Weights of a small GPT-style language model, trained from scratch on English Wikipedia.
Size: width 640, 5 heads of 128, MLP 2560 tanh GELU, vocabulary 17407, 85.7M parameters.
Each number is 128 + 24 x the weight over its row's rms, rounded and kept within 0 to 255. Layers, rows and columns count from 0. The size above them is the row's rms in percent of the matrix's.

# layer 2 MLP down (transposed), 2560x640, rms 0.0371, rows 1659-1711, columns 192-255
size [102  92  90  96  99  97 111 107  97 104 100  96 111 106 113  97  98  94  93  95  96  99  94 106 104  98 104  93 101 104 106 100 106  94  94  94 100  92 120 105  95 100 103  95  98  93  99 104  95 110 112 117 101]
[[118 164 137 106 127 106 104 119 133 103 116  98 149 116 100 125 138 106 109 129 174 148 167 116 164  99  93 139 154 132 106 107 151  84 119 117 160 139 142 139 115 143  98  73 159 148 121 145 110 147 124 129 118 123 131 137 132 146 111 131 106 134 142  93]
 [129 105 134 149 125 137 139 118 140 127 137 165  89 102 112 156  91 108 129 110 154  63 187 152 123 117 140 103 124 172 123 136 142 101 173 145  95 160 143 122 130 136 145 130 138 112 166 112 135 135 177 132 122 140 153  89 120 114 117 124 134  99 145 134]
 [ 84 139  91 138 121 139 106 124  77 115 111  78  99 131  81 114 155 113 136 161 126 139 131 105 118 167 116 181 157 135 118 153 121 163 104 148 114 111 111 152 118 107 135 134 139 167 119 142 109 122  86 150 128 118 136 121 103 112 129  95 103 102 132 104]
 [115 105 145 134 106 127 111 136 151 152 165 144  88 123 109 110 115 144 136 137 134 153 101 147 139 121 142 101 105 131 188 127 148 161  92 109 118  69  95 120 100 144 159 120 118 131 123 110 150 116 158 150 151 106 137 115 133 122 117 132 138 112 121 126]
 [147 165 140 119 112 127  96 108  93 149 121 120 110 137 118 166 147 102 114 148 155 112 125 125  97 161 105 132 102 117 155  95 111 104 177 113 145 128 129 127 158 132 132 130 109 156 135 168 148 143 150 152 112 112 171  75 141 161 163 164 102 160 106 157]
 [173  70 122 141 118 182  92 135 115 109 125 143  91 133 140 136 131 101 103 101  99  94  87 129 108 144 128 135 149 153 132 110 128 113 108 115 130 152 165 159 125 147 145 152 140 130 152 178 166 154  86 109  99 114 107 128 154 103 123  91 133 136  79  96]
 [106 144  62 142  96 133  95 163 136  96 112 146 165 140 123 102 110 151 167 122 143 127 136 146 123 128 136 123  88 149 136 114 131 145 143 124 135 126 154 116 138 139 119 115 147 175 132 163 152 146  99 135  99 142 144 120 136 142 105 100  74 130  80  75]
 [107 103 115  95 123 120 108 109 132 134  90 176 142 153 116 160 106 157 149 111  76 191 121 154 142 118 135  92 130  98 163 115 137 112 109  98 171 205 115 128  68 149 147 153  98  98 105 109 119 126 135 103 117 143 172 107  97 120 166 100 140  97 152 109]
 [138 130  97 169 111 153 109 157 142 149 151 137 114 144 136 127 135 149 159 113 153 104 131 131 136 163 136 140 118 141 161 171 141 185 166 145 147 139 140 137  84 140 100 118 112  98 126 126 126 144 129 145 122 154 112 130 123 151 122 137 145 132 156 144]
 [102 109 150 152 115 121 145 121 146 154 133 129 136 126 142  94  73 104 133 144 113 190 184 120 133 139 152  78 166  99 154 112 118 123 117 125 116 127 153 107 144  98 142 128 127 108 118 109 124 163 125 110 128 137 139 129  92 126 106 103 113 100 115  93]
 [127 143 194 105  98 180 111 112 139 103 180 163 142 110 115 145 150 103 136 148 108 147 114 108 140 116 125 124 101 157 188 123 114 102 147 110 101 126 129 119 101  96 116 108 133 108 176  91 131  96  89 148 117 124  95 107 165 109 142 121 146 131 116 110]
 [191 145 126 132 157 103 126 162  62 105 136 111 108 150 142 128 123 178 149  97 100 129 180 114  86 111 134 114  94 136 156 127 129 105 130 101 131 161 152 120 101  97 138  80 109 117  95 132 130 127 151 106 158  63 136 145 140 162 135 150 135 132  97 104]
 [160  82 125 160 134 126 121 103 116 136 123 122  96 132 113 151 134 127 172 156 126 143 123 123 131 127 148 146 149 124 137 118 112 136 120 106 124 164 132 138  97 128 127 136 113 152 144 150 183 151  61 101 140 139 131 120 108 169 116 102 175  90 170 132]
 [118  85 143 168 192 151 154 145 134 129 169 134 126 123 118 144  93 121 134 106 154 166  86  88 130 170 121 133 152 115 153 105 162  97 111 156 100 149 125 138 132 131 155 139 131 123 153 153 130 138 126 131 141 102 147 146 112 125  85 152 105 149 111 108]
 [134 111 144 115 128 109 161 164 137  54 188 135 141 117 110 120 127 165 177 146  89 109 146  90 142 182 143 150 137 145 112 177 105 106 108 111 142 101 147  91 134 119 131 142 147 112 139 134 137 120 131  93  94 117 147 120 115 171 160 126 111 142 137 114]
 [141 100 128 135 140 120  98 128 164  94 123 123 112 112 132 148 173 123 108 126 153 156 139 122 158 103 152 119  94 165 168 139 134 131 128 116 131 117 147 166 108 160 118 135 107 171  98 196 143 107 154 127  96 151 114 122 114 170 105 130 113 140 149 153]
 [155 151 133 102 138 107 121  85  88 139 116 128 126 123 121 141 108 133 140 142  90 106  97  71 165 139 116  81 147 139 101 160 138 175 143 104 139 191 106  84 137 103  87  88 123 167  96 157 108 120 132 149 139 139 133 135 183 146 143 120 105 129 144 133]
 [131 139 147 117 118 143 129 123 108 184 110  80 127 136 112 101 107 141 127 126 145 177 148 127 106 147 127  89 169 127 102 114 169 123 183 160 122 131 138 137 110  94 110 111 103 178 144 161 133 147 110 136 121 133 107 127 141 113 120 162 136 159 140  99]
 [116 129 125 144 142 108 144  98 129 118 137 124 136  94 160 114 122 183 125 138 147 121 139 154 132 130 144 139 146 123 137 178  94  88  80 160 124  97  86 123  87 107 132  96 177 113 129 134 105 168 144 133 138 105 115 154 123 122 122 111 161 113 197 151]
 [ 96 172 137 150 105 144 110 119 174  92 115 132 143 114 131 133 176 131 123 121  76 132 117 178 102 137  93 134 117 144 129 120 153 109 185 119 126 166 108 166 114 130 108  86 110 121 134 138 140 119 122 140 107 160 172 128 129  75 166 114 147 124  85 133]
 [169 137 134 130 100 104 149  90 149 152 150 132 151 131 121 130 142 140 116 173 147 101 109 112 136 111 137 169 119 130 161 131 117 118 138 122 151 106 177 132 133 119 158  91 123 142  98 146 128 109  95 136 190 140  98 129 128 169 132 162  92  97 118  89]
 [134 153 141 107 116 128 118 134 106 136 153 139 177 110 129 130 124  98 108 117 115 103 119 143 135 134 122  94 117 141 154 114 125 117 144 154 129 163 125 136 140 127 190 119 127 123 135  96 105 133 120 172 166 123 119 146 110 163 118  89 145 125 150 103]
 [149 150 144 136 122  86 116 165 167 106 161 107 148 140 149 136 152 172 151 146 144 127 103 100 106 186 135 109 143 110 164 131 162 114 155 120 113 142 117 131 114 138 150 119 131  76 120 134  78 128 139 137 149  99 121 111 143 155 140 110 128 138 143  86]
 [139 171 110 125 118 123  83 104 141 112 117 155 126 161 103 172 135 152 151 190  89 118 110 106 137 124 100 108 130 149 103  88 148 105 106 152 128  89 128 152 119  89 116 106 137 163 104 152 136 135 129 131 127 114 163 142 159 197 121 126 171 150 124 114]
 [130 123 127 126 138 110 109 128 150 136 112  86 131 138 102 151 124 137 150  80 147 119 105 165 140  75 120 112 127 130 163 155 170 126 149 122 133 107 120 157 144 122  91 131  98 130 149 152 126 118  97 113 103 147  84 122 122 125 143 138 111 131 115  96]
 [103 141 117 162 122 173  90 102 140  88 112 126 120 150 174 107 150 126 131 128 109 104 127 119 110 122  86 121 156 127 138 134 152  98 142 112 100 161 136 173  92 122 176 113 154 116 146 134 145 121  96 147 134  90 126 155 132 130 115 134 156 141 103 139]
 [130  85 129 157 126 150 130  71 124 108 103 126 104 128 177 146 163 106  81  82 179 144 131 127 166 119 143  80  78  82 115  98 135 146 134 124 151 124 128 144 146  83 115 160 179 118  96 113 140 143 122 129 123 138 111 116 119  90 144 121 162 101 152 121]
 [118 102 151 115 110 123 148 147 164  82 120 126 138  77 142 124 120  75 135 129 157 146 147 165 110 142 183 149 146 167 143 127 127 114  94  93 121  87 167  98 129 125 153 118 150 126  91 117 156 157 136 137 151 114 123 112  71 117 147 100 164 137 131 173]
 [ 82 129  97 138 138 144  94 123 104 154 114 118 147 128 145 132 154 125 122 159 154 147 147 165 126 133 142  71 127 169 177 165 215 144  89 163 142 143 120 150 144 133 108 112  92 109 121 127 125  72 141 139 110  78 139 166 115 128 144 127 147 134 115 140]
 [105 132 155 140 122 123 152 178 126 117  79 130 132 141 101 130  99 129  88 129 112 110 148 179 144 170 130 100 111 119 152 120 127 148 132 108 155 115  83 124 156 123 114 114 182 132  95 150 141 138 168 126 177 190 176 100  90 167 118  92 115 147 158 123]
 [123 170 126 148 115 139 109 133 130 128 133  77 153 188 114 121 126 139 149 136 133 106 136 108 108 115  97 152 146 131 139 194 122 155 162 129 135 150 127 132 108 119 115 168 135 129 133  79 153  78 155 157 118 157 127 130 130 102 129 143 145 140 126 122]
 [142  98 141 158 161  91 159 135  96 150 128 128 102  97 128 194 137 116 104 138 115 126 142 153 186 162 126 154  76 128 142 111 106 113 153 116 134 133 110 144 119 171  90 173 113 135 141 118 140 129 137 162 126 150 177 126  96 158 113 105 115 151  93 110]
 [ 97  89 136 132 169 121 127 115 118  97 159 122 150 107 165 141 108 130 101 151  79 143 153  99 130  77 122 115 112 142 127  67 127 145 145 127 121 130 111 141 128 135 133 151 134 105 128 118 119 104 120 128 201 148 118 155 119 146 147 112 146 164 147 143]
 [131 103 207 130 121 110  94 105 170 172  94 116 115 121  80 144 131 156  94 134 100 119 115 104  96 146 119 135 148 185 130 129 140  94 127 181  87 121 143 126 121 171 155 131 153  89  70 124  94 150 107 140 120 154 111 134  83 105 111 132 157 131  97  68]
 [134 184 153 120 147 122 112 137 161 126 152 114 147 149  95 133 161  82 113 109 158 108 124 121  92 129 124 148 103 159 133 106  82 144 139 124 143 158 157 177 114 136 134 141 118 134 120 151 160 128 113 176 107 140 108 157 123 154  87 142  98 118 107 120]
 [153 114 124 167 108 128 135 154 141 138 120 146 132 168 101 138 158  91 153 121 130  92 132 115 143 160 128 116 128 137 154 147 129 140 103 107 143 158 148 132  66  98  97 136 137 117 127 146 111 161 138 140 199  86 158 181 143 129  96 101  93 147  82 140]
 [131 161 205 114  79 156  95 127 140  76 158 150 158 121  81 145 151 170 114 119 173 157 138 134 154 159 127 131 173 124  99 144 113 141 149 133 136 162 103  67 133 116 168 123 134 140 137 160 144 137 105 143 152 105 106 106 167 101 111 127 105 175  74 156]
 [118 128  87 109 135 172  90 176 115 126 123 151 108  94 133 116  93 105 110 122 160 115 176 132 134 117 180 133 105 140 158 103 113 126 173 131  79 155 118 124 159 120 142 102 125 128 143 118 176 162 101 140 136 109 150 136 156 133  95 152 169 137 170 148]
 [139 120 118  74 120 127 127 139 134 127 173  83 149  84 134 142 133 144 150 119 108 107 133 121 108 133 105 115 129 120 130 152 123 141 160 145 125 130 114 128 131 158 172 123 149 146 109  97 184 152 119 123 178 111 147 162 129 128 103 138  67 100 162 159]
 [116 149 168 166 109 130 127 153 149 171 114  89 115 176 122 150 145 156 154 156 159  94 120 140 129  97 166 146 141 154  75 151 135 153 154 118  98 120 140 176 104 167 113 136 120 140 144 145 144 154 152 107 125 145 129 117 143 124 114 128  99 158 146 126]
 [151 174 118 127 122 168 109 100 124 127  77 154 125 144  86 136 180  95 150 136 111 140 100 156 130 137 152 131 133 126  72 134 125 102 142 100 109 138 126 132 125 120 117  76 130 138  90 124 131 123 150 123 146 119  91 130  88  87 158 122 146 147 109 140]
 [100 148 186 111 107 105 125 139 126 150 110 137 145 136 135 164 156 143 138 159 115 104 140 133 123 141 115 151 144  80 125 125 153 116 145 108 146 154  96 124 120  77 110 107  81 142 152 111 179 113 150 155 131 165 127 154 123 140  84 110  87 139 150 125]
 [158 132 154 129 110  81 102 115 164 103  50 104 119 129 159 114 159 148 137 135  97 120 147 126 117 114  90 108 133 110 149 166 165 141 145 106  86 142 133 172 104 115 172 137 161 153 136 110 146 102 158 110 178 131 128 134 103 133 150 120  79 118  93 166]
 [102 120 104 117 160 126 134 135 153 106 117 136 127 150 149 120 126 116 137 108  89 137 150  88 100 101 167  96 186 119  93 155 135 156 110 114 159  95 127 108 120 144 144 204 148 163  96  89 134 125 125 123 139 142 130 115 131 154 102 167  95 117 100 144]
 [126 147 138  84 151  82 121  72 142 198 150 123 142 153 114 111 129 167 126  92 125 155 164 158 117 108 144 119 114 136 142 145 168  71 186 149 113 145 124 152 118 118 109 191 107 149 128 138  97 130 122 115 128 133 117 134  82 110 145 133 131 164 114 137]
 [133 153 143 133 141 125 125  97  91 157 104  86 121 152 140 145 124 127  81 119 139 144  84 123 128 116 120 148 136 121 142 103  73 126 120  76 134 158 129 103 156 131 107 136 120 125 108 147 135 113 145 125 171 129 123 168 126 146 113 197 112 163 130 114]
 [100 111 163 125 130 132 126 134 110 134 106 154 116 100 127 156  76 107 158 127 109 141 118  94 111  90 114 123 165 108 155  98 133 143 174  73  74 145 156 119 143 129 153 106 131 127 180  94 156  91 127 156 152  69 159 135 124 140 185 152 101 158 128 170]
 [120 121 132  84 170 127 126 175  83 156 102 143 123 122 141  95 129 131  96 114 126 165 154  95 112 121 103 141 110 132  98 114 118 151 148 151 146  97 141 147 150  95 139 156 156 158 116 167 155 103  97 133  98 144  94 106 148 147 148 174 100 133 113 123]
 [151 129 124 145 106 117  71  96 152 133 151  90 126 156 143 154 124 149  95 127 147  97 138  96 103  84  98 135 134 137 152 162 120 153 146 125 113 125 116 140  71 114 121 164 162 111 104 149 115 122 143 128  90 172 171  87 142 125 126 109 144 154 171 118]
 [129 181 124 174 108 138 134 111 121 159 128 106 120  87 152 139 140  65 156 126  95 156 134 144  92 160 146 136 120  94 129 119 117 145 108 109  90  95  83 117 155  82 145 128 123 162 168 131 150 127 159 105 136 102 145 152 150  82 144 121 119 174 119 136]
 [130 104 159 160 106 140 156 153 132 114 140 105 133 121  90 118  87 124 134 127  72 130 161 133 139 150 111 100 115 141 150 107 133 121 110  90 148 170 146 141  86 123 136  94 124 145 133 111 168  99 158 187 142 111 149 130 135 135  99  90 122 120 112 129]
 [127 140 111 136 109 158  90 138 149  87 150 141 165 112 133 117 113 146 136 161 113 105  94 103  95 126 112 131 134 126  93  93 151 142 114 161 150 137 137 143 110 158 146 137  96 112 133 124  97 124 112 126  90 125 137 123 154 140 121 142  95 147 149 115]
 [128 143 109 162 161  81 130 170  93 112 157  97 116 116 131 101 127 107 144 129 138  98 129 131 127 113 101 115 152 158 110 158 158  84 106 121 122 100  99 116 116 140 128 124 144 109 127 153 165 152 144 190 125 117 177  87 115 151 140 135 161 141 154  99]]
# layer 2 MLP up, 2560x640, rms 0.163, rows 1660-1711, columns 192-255
size [103  92  93  99  91 111 102  97 101  95  95 106  99 112 100  98  92  92  93  97 100  91 105  98  96  99  93  99 109 108 100 108  93  99  93  99  90 122 102  93 100 101  95 102  92 102 103  94 109 106 118  99]
[[ 94 124 112 127 109 126 137 108 129 113 145 175 147 135 150 125  65 114 101 112 136  90 109 133 157 105 108 136 124 180 142 143 145 103 157 154 127 109 164 141 139 203  83 135 141 116 155 130  94 144 128 125 136 155 141 148  81 164 127 124 164  81 126 172]
 [122 148 107 149  93  90 132 137 146 153 142 180 144 133 130 105 142  85 131 127 121 104 135 143  88 135 128  83 124 157  90 103 147 148 171 132 136 118 122 124  84  75 132 120 109 139 144 124  82 107 130  94 110 174 163 137 118 157  60 153 150 112 129  96]
 [105  82 141 127 135 141 108 107 159 145 137 164 140 144 143 107  98 133 118 120 103 210 122  83 140 125 150 127 155 109 118 160 157 109 120 154  97 106 125 145 140 115 117 131  94 176 111 166 133 108 131 143 102 104 178 142 135 134 142 127 145 100 112 137]
 [109 121 139  81 140 135 126 131 141 156 125  96 131 129 123 123 112 148  78 140 176 149 139 132 122 121  98 118 137 148 143 122 104 143 122  97 119 123  97 139  86 142 122 132 125 104 147 115 104 133 116 172 169  94 112 103 144 124 134 107  97 123  76 118]
 [159 136 156 112 130 140 113 140 156 117 149 132 168 148 142 126 137 135 127  94 128 159 125 104 129 118 116 100 184 167 162 121 136 135 133 140 148 130 116 145  73 187 136 147 100 147 100 108 103 159 133 116 134 126  91 161 129 133  85 122 166 136 146 111]
 [123 135 106 159 128 133 122 152 121 163 112 102 130 113 157 138 164 126 112 140 107 166 141 117  78 109  79 125 145 147 134 124 120 161 118 114  98 103 136 152 144 150 129 158 120  91 144 135  93 133 162 109 119 126 142 123 139 139 132  99 100 117 112 100]
 [120 154 129  96 146 139  67 147 101 105 113 116  50 154 117 114 140 125 106 185 131 110 124 105 131 142 145 158 124 131 138 122 146 190 161 136 109 151  99 139 153 151 114 116 130 146 178 138 148 131 128 150 129  82 123 134 152 138 167 143 126 135 126 117]
 [137 162 106 140 102 170 114 121 151 125 184 131 129 109 109 130 139 138 132 168 152 136  67  86 160 123 101 120 157 133 118 164 123  81 173 140 123  78 162 167 130 119 150 108 139 105 160 119 131 115 128 134 134 119 107 155 152 121 179  82 131 165 128  97]
 [128 122 168 122 145  81 152 149  99 164 147 136 121  99 157 132 136 137  85 147 153 126 170 117 134 105 123 134 171 118 111 127 159 156 131 151 100 132 144 145 106 128 106 149 137 108 181 114 103 138 127 154 153 131 123 122 131 136 146 112 142 168 142 120]
 [102 129 138 160 113 169 125 124 106 120 137 118 113 174 108 125 173 112 155 138 121 111 117 164 148  74  96 110 171 147 124 152 124 171 132 150 117 155 131 120 137 114  72 130 100 171  77  89 113  95  99 150 172 163  99 135 160 138 111 114 156 144 133 135]
 [113 115 115 142 139 129 101 136 120  88 125 130  98 181 130 108 138 122 129 162 122 137 110 118 143 166 140 136  96 143 113 154 141 118 160 123  78 102 116 132 113 129 120 128 106 134  89 169  75 138 147 102 118  94 115 125 128 128 149 150 133 139 122 135]
 [127 119 138  79 150 132 129 119 135 167 134 113 150 124 155 153 131 112 142 135 133 176 134 152  91 111 141 149 147 139  93 107 159  95 157 137 144 164 181 139 113 106  78 116 156 161 117 127 145 111 122 130 158 137 149 132  98 171  96 151 172  62 122 121]
 [130 140 120 132 151 138  96  86 109 122 112 115 146 138 107  96 105 157 105 119 123  98 153 111 169 156 125 159 130 155 157 133 129 112 176 103 162 137 133 131 116 108 131 152 152 127 120 117 160 112 116 110 132 128 128 142 141 159 139 138 107 119 124 123]
 [119 144 126 136  89 140 130 142 133  87  68 111 115  85 137 131 112 113 143 175 146 127 132  74 135 147 135 146 163 162 123 190 120 135 141 121 142 110 138 124 146  98 172 157 133 136 138 131 136  97 115  82  82 122 159  99 145 153 173 129  81 122 115 128]
 [123 158 147 166 153 130  95 135 148 119 179 136 145 109 138  94 119 115 115 171 128 137 154 104 111  85 141 156 132 139 120 128 126 127 171 163  77 133 117 145 145 103 103 170 153 127 113 131 146 131 132 151 122 144 181 179 132 123 152 130 185 128 134 139]
 [129 108 115 157 103 102 140 107 111 147 110 144 163 141 142 134 123 107 148 139 132  79 102 145 122 117 131 135 112 119 125 119 130 165 109 125  67 184 117  98 148 143 142 116 120 134  86 115 140 115 134 126 115 137  98 165 109 136 129 123  93 134 119 125]
 [143 185 123 124 118 130 119 125 123 139  75 108 121 108 111  81 130 159 134 114 122 142 140 139 107 127 119 126 136 110 129 126 142  95 107 130 125 109 132 115  71 141 156 111 133 116 124 104 136  89 125 140 132 134 127 130 123 126  97 131 130 146 122 147]
 [111 152 113 129 128 121 157 177 129 183 133 123 121  88 138  88 179 119 106 137  90 166 174 127 133 159 107 137 113 146  88 144 176 143 129 114 125 153 135  93  90 126 136 149  94 118 122 106 150 132 146 119  91 160 153 132 116 127 134 157 138 161  75 155]
 [168 158 111  90 156 140 163 119 152 102 130 108 115  83  85 129 111 162 116 115 117 127 103 138 102 139  93 107 116 148 146 113 113 118 157 123 137 131 145 105 129 150 100 110 132 112 103 131 145 135 125 137 116 159 134 169 137 137  83 148 124 154  94  95]
 [103 106 160 138 102 162 156  85 152 157 151 127 118 142 110 188 134 123 165 122 116  78 110 116 158 128 139 141 123 136 142 120 138  96 176 133 136 112 150 129 181 108 140  61 127 162 126 139 159 118  96 116 147 134 120 109  92 117 117 151 140 110 114 132]
 [151 139 144  97 119 138 135 137 109 114 142 156 150 119 130 134 164 112 135 125 145 117 132  90 139  79 143 117 138 152 160 122 108 148 152 147 116 124 173 110 137 115 168 101  98 102 140 124 100 101 131  84 128 117 158 179 104 138 130 131 139 114 170 108]
 [129 124 157 134 134 124 112 166 122 176 128 170  99 131 147 153 135 167 121 132 126 113  94  93  88 104 159 103 127 109 146 147 134 122 169 123 117  72 120 134 105 119  94 105 100  75 118  94 129  99 172 146 137 129  92 126 129 133 139 103 113  90 154 125]
 [130 137 141 106 108 143  97  93 175 111 118 183 153 136 111 149 151 158 138 143 120 135 113 145 153 125 137 116 135 155 127 164 138 137 156 115 141  81 131 182  87  86 110 142 149 125  95 159 154 106 160 131 142 138 120 129 103 171 165 132 126 103 130 134]
 [ 91 124 170 143 126 130 116  98 117 149 104 105 143 130 149 180 113 126 120 122 124 109 119 124 123 136 138 113 123 150 116 145 131 146 115 136 104 124 117 115 121 100 104 142 136 128 166 113 116 166 127 141 125 120 105 147 150 113 155 137 128 132 130  82]
 [135 129 112 121 111 142 137 102 166 101 175 110 112 159 119 132 163 144 145 151 107 112  76 152  82 102 130 138 148 115 134 118  96  89 135 130 110 164 161 124 150 117 115  94  90 154 121 122 158 150  99  84 120  85 134 151 126 139 159 137 150 129  71 153]
 [107 188 100 153 181 128 150 115 146 121 116 102 107 142 155 159 122  76 153 127 143 122 102 165  94 133 137 100 130 114 100 117 116 134 164 148  81  75 122 162 100  86  70 115 141 109 139 131 120  93 126 131 166 127 129 148 129 127 133 117 135  77 121 157]
 [145 120 107 116 123 122 101 138 123 125 106 118 156 100 128  85 155 116 125 141 156 109 160 109  98 137 120 163 130 140 155 138 107 136 135 136 121 106 152 112  80 198 103 148 117 125 105 139  88 148 147 105  94 121 116 106 137 128 152 153 126 165 168 120]
 [123  58 115 114  82 111 113 117 132 121  94 182 163  92 141 112 141 128 117 141 102 148 208 151 134 115 132 126 147 142 130 128 160 177 103 148 134 141 102 131 123 108 134 127 123 139 175 126 118 104 159 102 111  54 122 194 142 149 142  91  80 149 115 155]
 [136 159 147 154 115 163 139 115  75 140 161  91 112 109 125 107  72  98  94 170 131 129 153 150 124 142  94  61 148 114 144 112  90 135 110  93  80 130  87 139 155  96 145 135 151 126 128 114 121 113 151 126 120 162 131 145 114 122 132  95 129 131 135 129]
 [ 87 138  89 128 132 116 137 135 172 123 118  84 186 101 112 143 143 142 103 141 151 104 116 106 107  84  78 138 116 121 155  86 145 148 137  98 112 137 116 124 118 142 127 139 157 151 112 156 106 112 145 100 180 132 121 149 107 160 144 130 117 141 157 128]
 [147 123 139 118 127 104 174 139 134 133 124 133  86  75 104 167 179 132  94 167 145 153 123 148 142 157 107 155 123 170 104 120 133 124 169 151 111 151 151 146 130 136 135 155 130 107 121 119 153  66 161 138 145 155 124 164 131 147 100 135 143 135  88  85]
 [117 138  97 120 113  96 119 161 170  97 124 109  75 151 162 113 146 126  97 166  79 136 155 123  95  86 133  99 135 180 147 126 168 122 146 112 101 125 127 137  95 131 156 150 114 101 121 103 139 111 109 128 107 122 155 133 108 164 146 116 135 131 187 122]
 [ 65 138 152 133 153 136  93  80 137  98 121 130 109  78  82 109 109 137 127 155  85 140  99 126 138 117  98 145 113 172  92 136 139 108 119 169 146  93 145 118 101 112 131 130 106 121 115 172  94 113 138 134 114 148 128 160 111  88 114 146  96 132 127 125]
 [164 138 158  95 137 128 149 108 117 148 137 115 112 141 142 110 132 110 110 155 142 158 127 155 143 112 112 109 115 128 124 124 150 115 149 125 140 169 119 114 115 157 107 183 141 138 131  96 125 162  72 142 141 132 126 107 123 144  98 114  97 148 139  91]
 [128 139 141 123 115 111 121 139 127  99 129 125 110 126 145 122 158 138 146 132 137  98 106 150 154 149 147  99 150  98 138 143 142 142 118 120 136 143 138 144 100 124  45 106 118 148 159 128 106 123 142 136 105 121 143 130 103  97 136 125 193 129 156 162]
 [108 129 121 105 116  77  82 110 136 146 146 135 140  62 117 109 129 104 125 137 129 131 107 136  84 155 147 153 143 121 124 121  81  87 136 171 152 157 128  86 134 116 127 121 109 139 138 159 159 112 101 149 154 117 129 135 155 117 129 127  93 134 128 126]
 [105 150 129 118 114 114  90 168 112 123 122 143 143 127 136 179 179 137  69  96 130 119 149 117 143  89 166 145 119  97 126 174 103  83 166 119 106 132 118 107 101 156 135  88  81 116 149  82 110 134  52 125 148  97 118 194 118 156 113 101 155 157 121 110]
 [145 114 138  81 152 124 147 123 116 104 144  78 151 121 126 125 115 143 141 108  99 110 142 128 149 141 108 124 140 191 132 144 102 125 159 132  64 148 121 101 138 143 126 130 171 110  82 147 143 147 109  99 114 111  97 161 106 128  99 133 123 102 132 129]
 [155 132 144 174 106 139 159 142 135 142 166 106  92 153 157 133 116 109 133 101 130 108 130 116 120 155 104 176 138 163 125  93 106 152 162  97 139 153 121 131 116 102 151 130 173 127 112 104 115  99 133 123 158 113 106 113 132 146 114 129 112 104 125 149]
 [104 129 121 107 186 135 122 125 130 160 113 120 144 114 131  80  90 190 137 155 140 138 103 101 120 138 153 117 113 143 112 150  55 130 119 130  77 170 152 121 141 147 121 119  81 109 183 145 125 134 155  96 108 176 122 139 113 145  97 108 149 115 126 107]
 [ 94 148 131 149 128  91 135 103 119 187 120 160 138 125 112 141 131 141  83 140 133 119 118 153 108 129 153 136 128  95 140 114 140 134 152 141 117 117 131 120  92 141 148  83  94 147 141  98 130 109 110 134 134 123 117 175 135 147 143 112 141 141 120 124]
 [163  69 141 107 134 130  99 129 133 115  92 134 126 123 178 122 154 169 159 133 138 101 112 170 101 167 135 124 140 153 128 149 134  92 118  82  98 155 103 137 106 106 145 130 151 101 108  71 155 152 137 140 109 154 115  78  62 148 135 139 119 126 100 144]
 [110 125 103 168 153 149 165 138 154 183 103 118 106  99 147 109 151 181 128 121 113 149 108  97 130 100 123  82 124 133 103 142 143 101 126 114 118 143 129  97 103 125  98 147 145 156 129 160 117 131 129 129  70 106 146  97 136 123 174 137 122 112 128 113]
 [140 147  97 143 133 150 107 139 134  91 135 162 111  99 149  93 107  95 123 145 135 126 131 121 123 138 133 113 130 147 106 107 121 116 122 144 162 120 104  89 129 124 118 152 139 129 127 113 113 155 113 138 142 112 145 147 143 130 131 116 138 144 106  96]
 [128  83 119 157 129 151 172 112 162 123  76 118 145 130 119 118 128  86  92 140 156 123 119 100 170 142 159 120 146 159 126  95 106 131 165 119 110 161 121 109 129 142 110 131 160 105 131 131 154 106 150  98 111 119  92 152 142 145 150 134 108 102 132 151]
 [147  98 110 125 138 139 125 127  84 151 144 139 114 118 155  96 115  92 141 119  90 139 149 150 104 126 131 132 162 134 126 128 137 139 180 141  96 122 146 109 167 118 119 116 113 109 148  77 141 107 140 120 184 104 140 112 124 172 130 150 112 135 137  90]
 [150 125 148 117 154 115 129 137 146 154  89 159 117 174 137 117 119 141 127 179 113 123  86 121 113 123 144 154 107 140 131 135 123 102 143 160 135 172 146 142 121 128 108 152 154 100  95 117 140 126  86 153  96 125 147 125 135 112 134 174 115 147 124 130]
 [154  98 147 102 129 145 141  93 139 109 132 136  98 145 139 101 144 110 137 139 152 122 121  85  76 135 112  97  82 162 158 165 142 111 133 120 161  73 156 151 134 155 108 139  97  85 118 147  95 143 139 122 109 126 143  82 122 126 138 141 141 120 126 110]
 [138 191 146 144 141 130 144 116 130 183 124 143 139 118 117 104 120  80 152 166  94 133 125 141  89 131 150 152 121 134 124  97 142 159 152 128  80 136 143 105 169  87 146 107 137 144 159 126 138  80 150 138  89 102 116 150 168 124 155 129 114 122 118 103]
 [121 162 129 132 154  43 122 148  94 177 152 107 160 117  98 112  86 145 134 147 127 140 145 163 125 117 143 158 115 109 169 138 139 131 127 127  91  93 141 145  75 128 131 171 133 107 139 110 116 121 130 118  92 138 190 114 120 146 164 166 171 132 139  79]
 [132 145 147 140  93 133  86 136 120 115  87 114 152  75 157 125 102 132  98 107 163 118 122 114 164 127 178 133 131 150 111 180 103 124 124 161 109 113 132 111 108 130 137 124 108 149 112 112 108 116 114 102 143 129 129 137 141 117 147 127  81  99 121 121]
 [152  94 127 129 120 122 115 151  87 109 151 113 133 114 131 132 113 109 107 115 115 109 131 148 123 154  76 103 100 142 109 183 114 148  94 149 114 129 145 128 123 129  96  97 116 101 159 150 152 132 137 140  90  88 162 118 142 171 122  70 137 132 132  98]]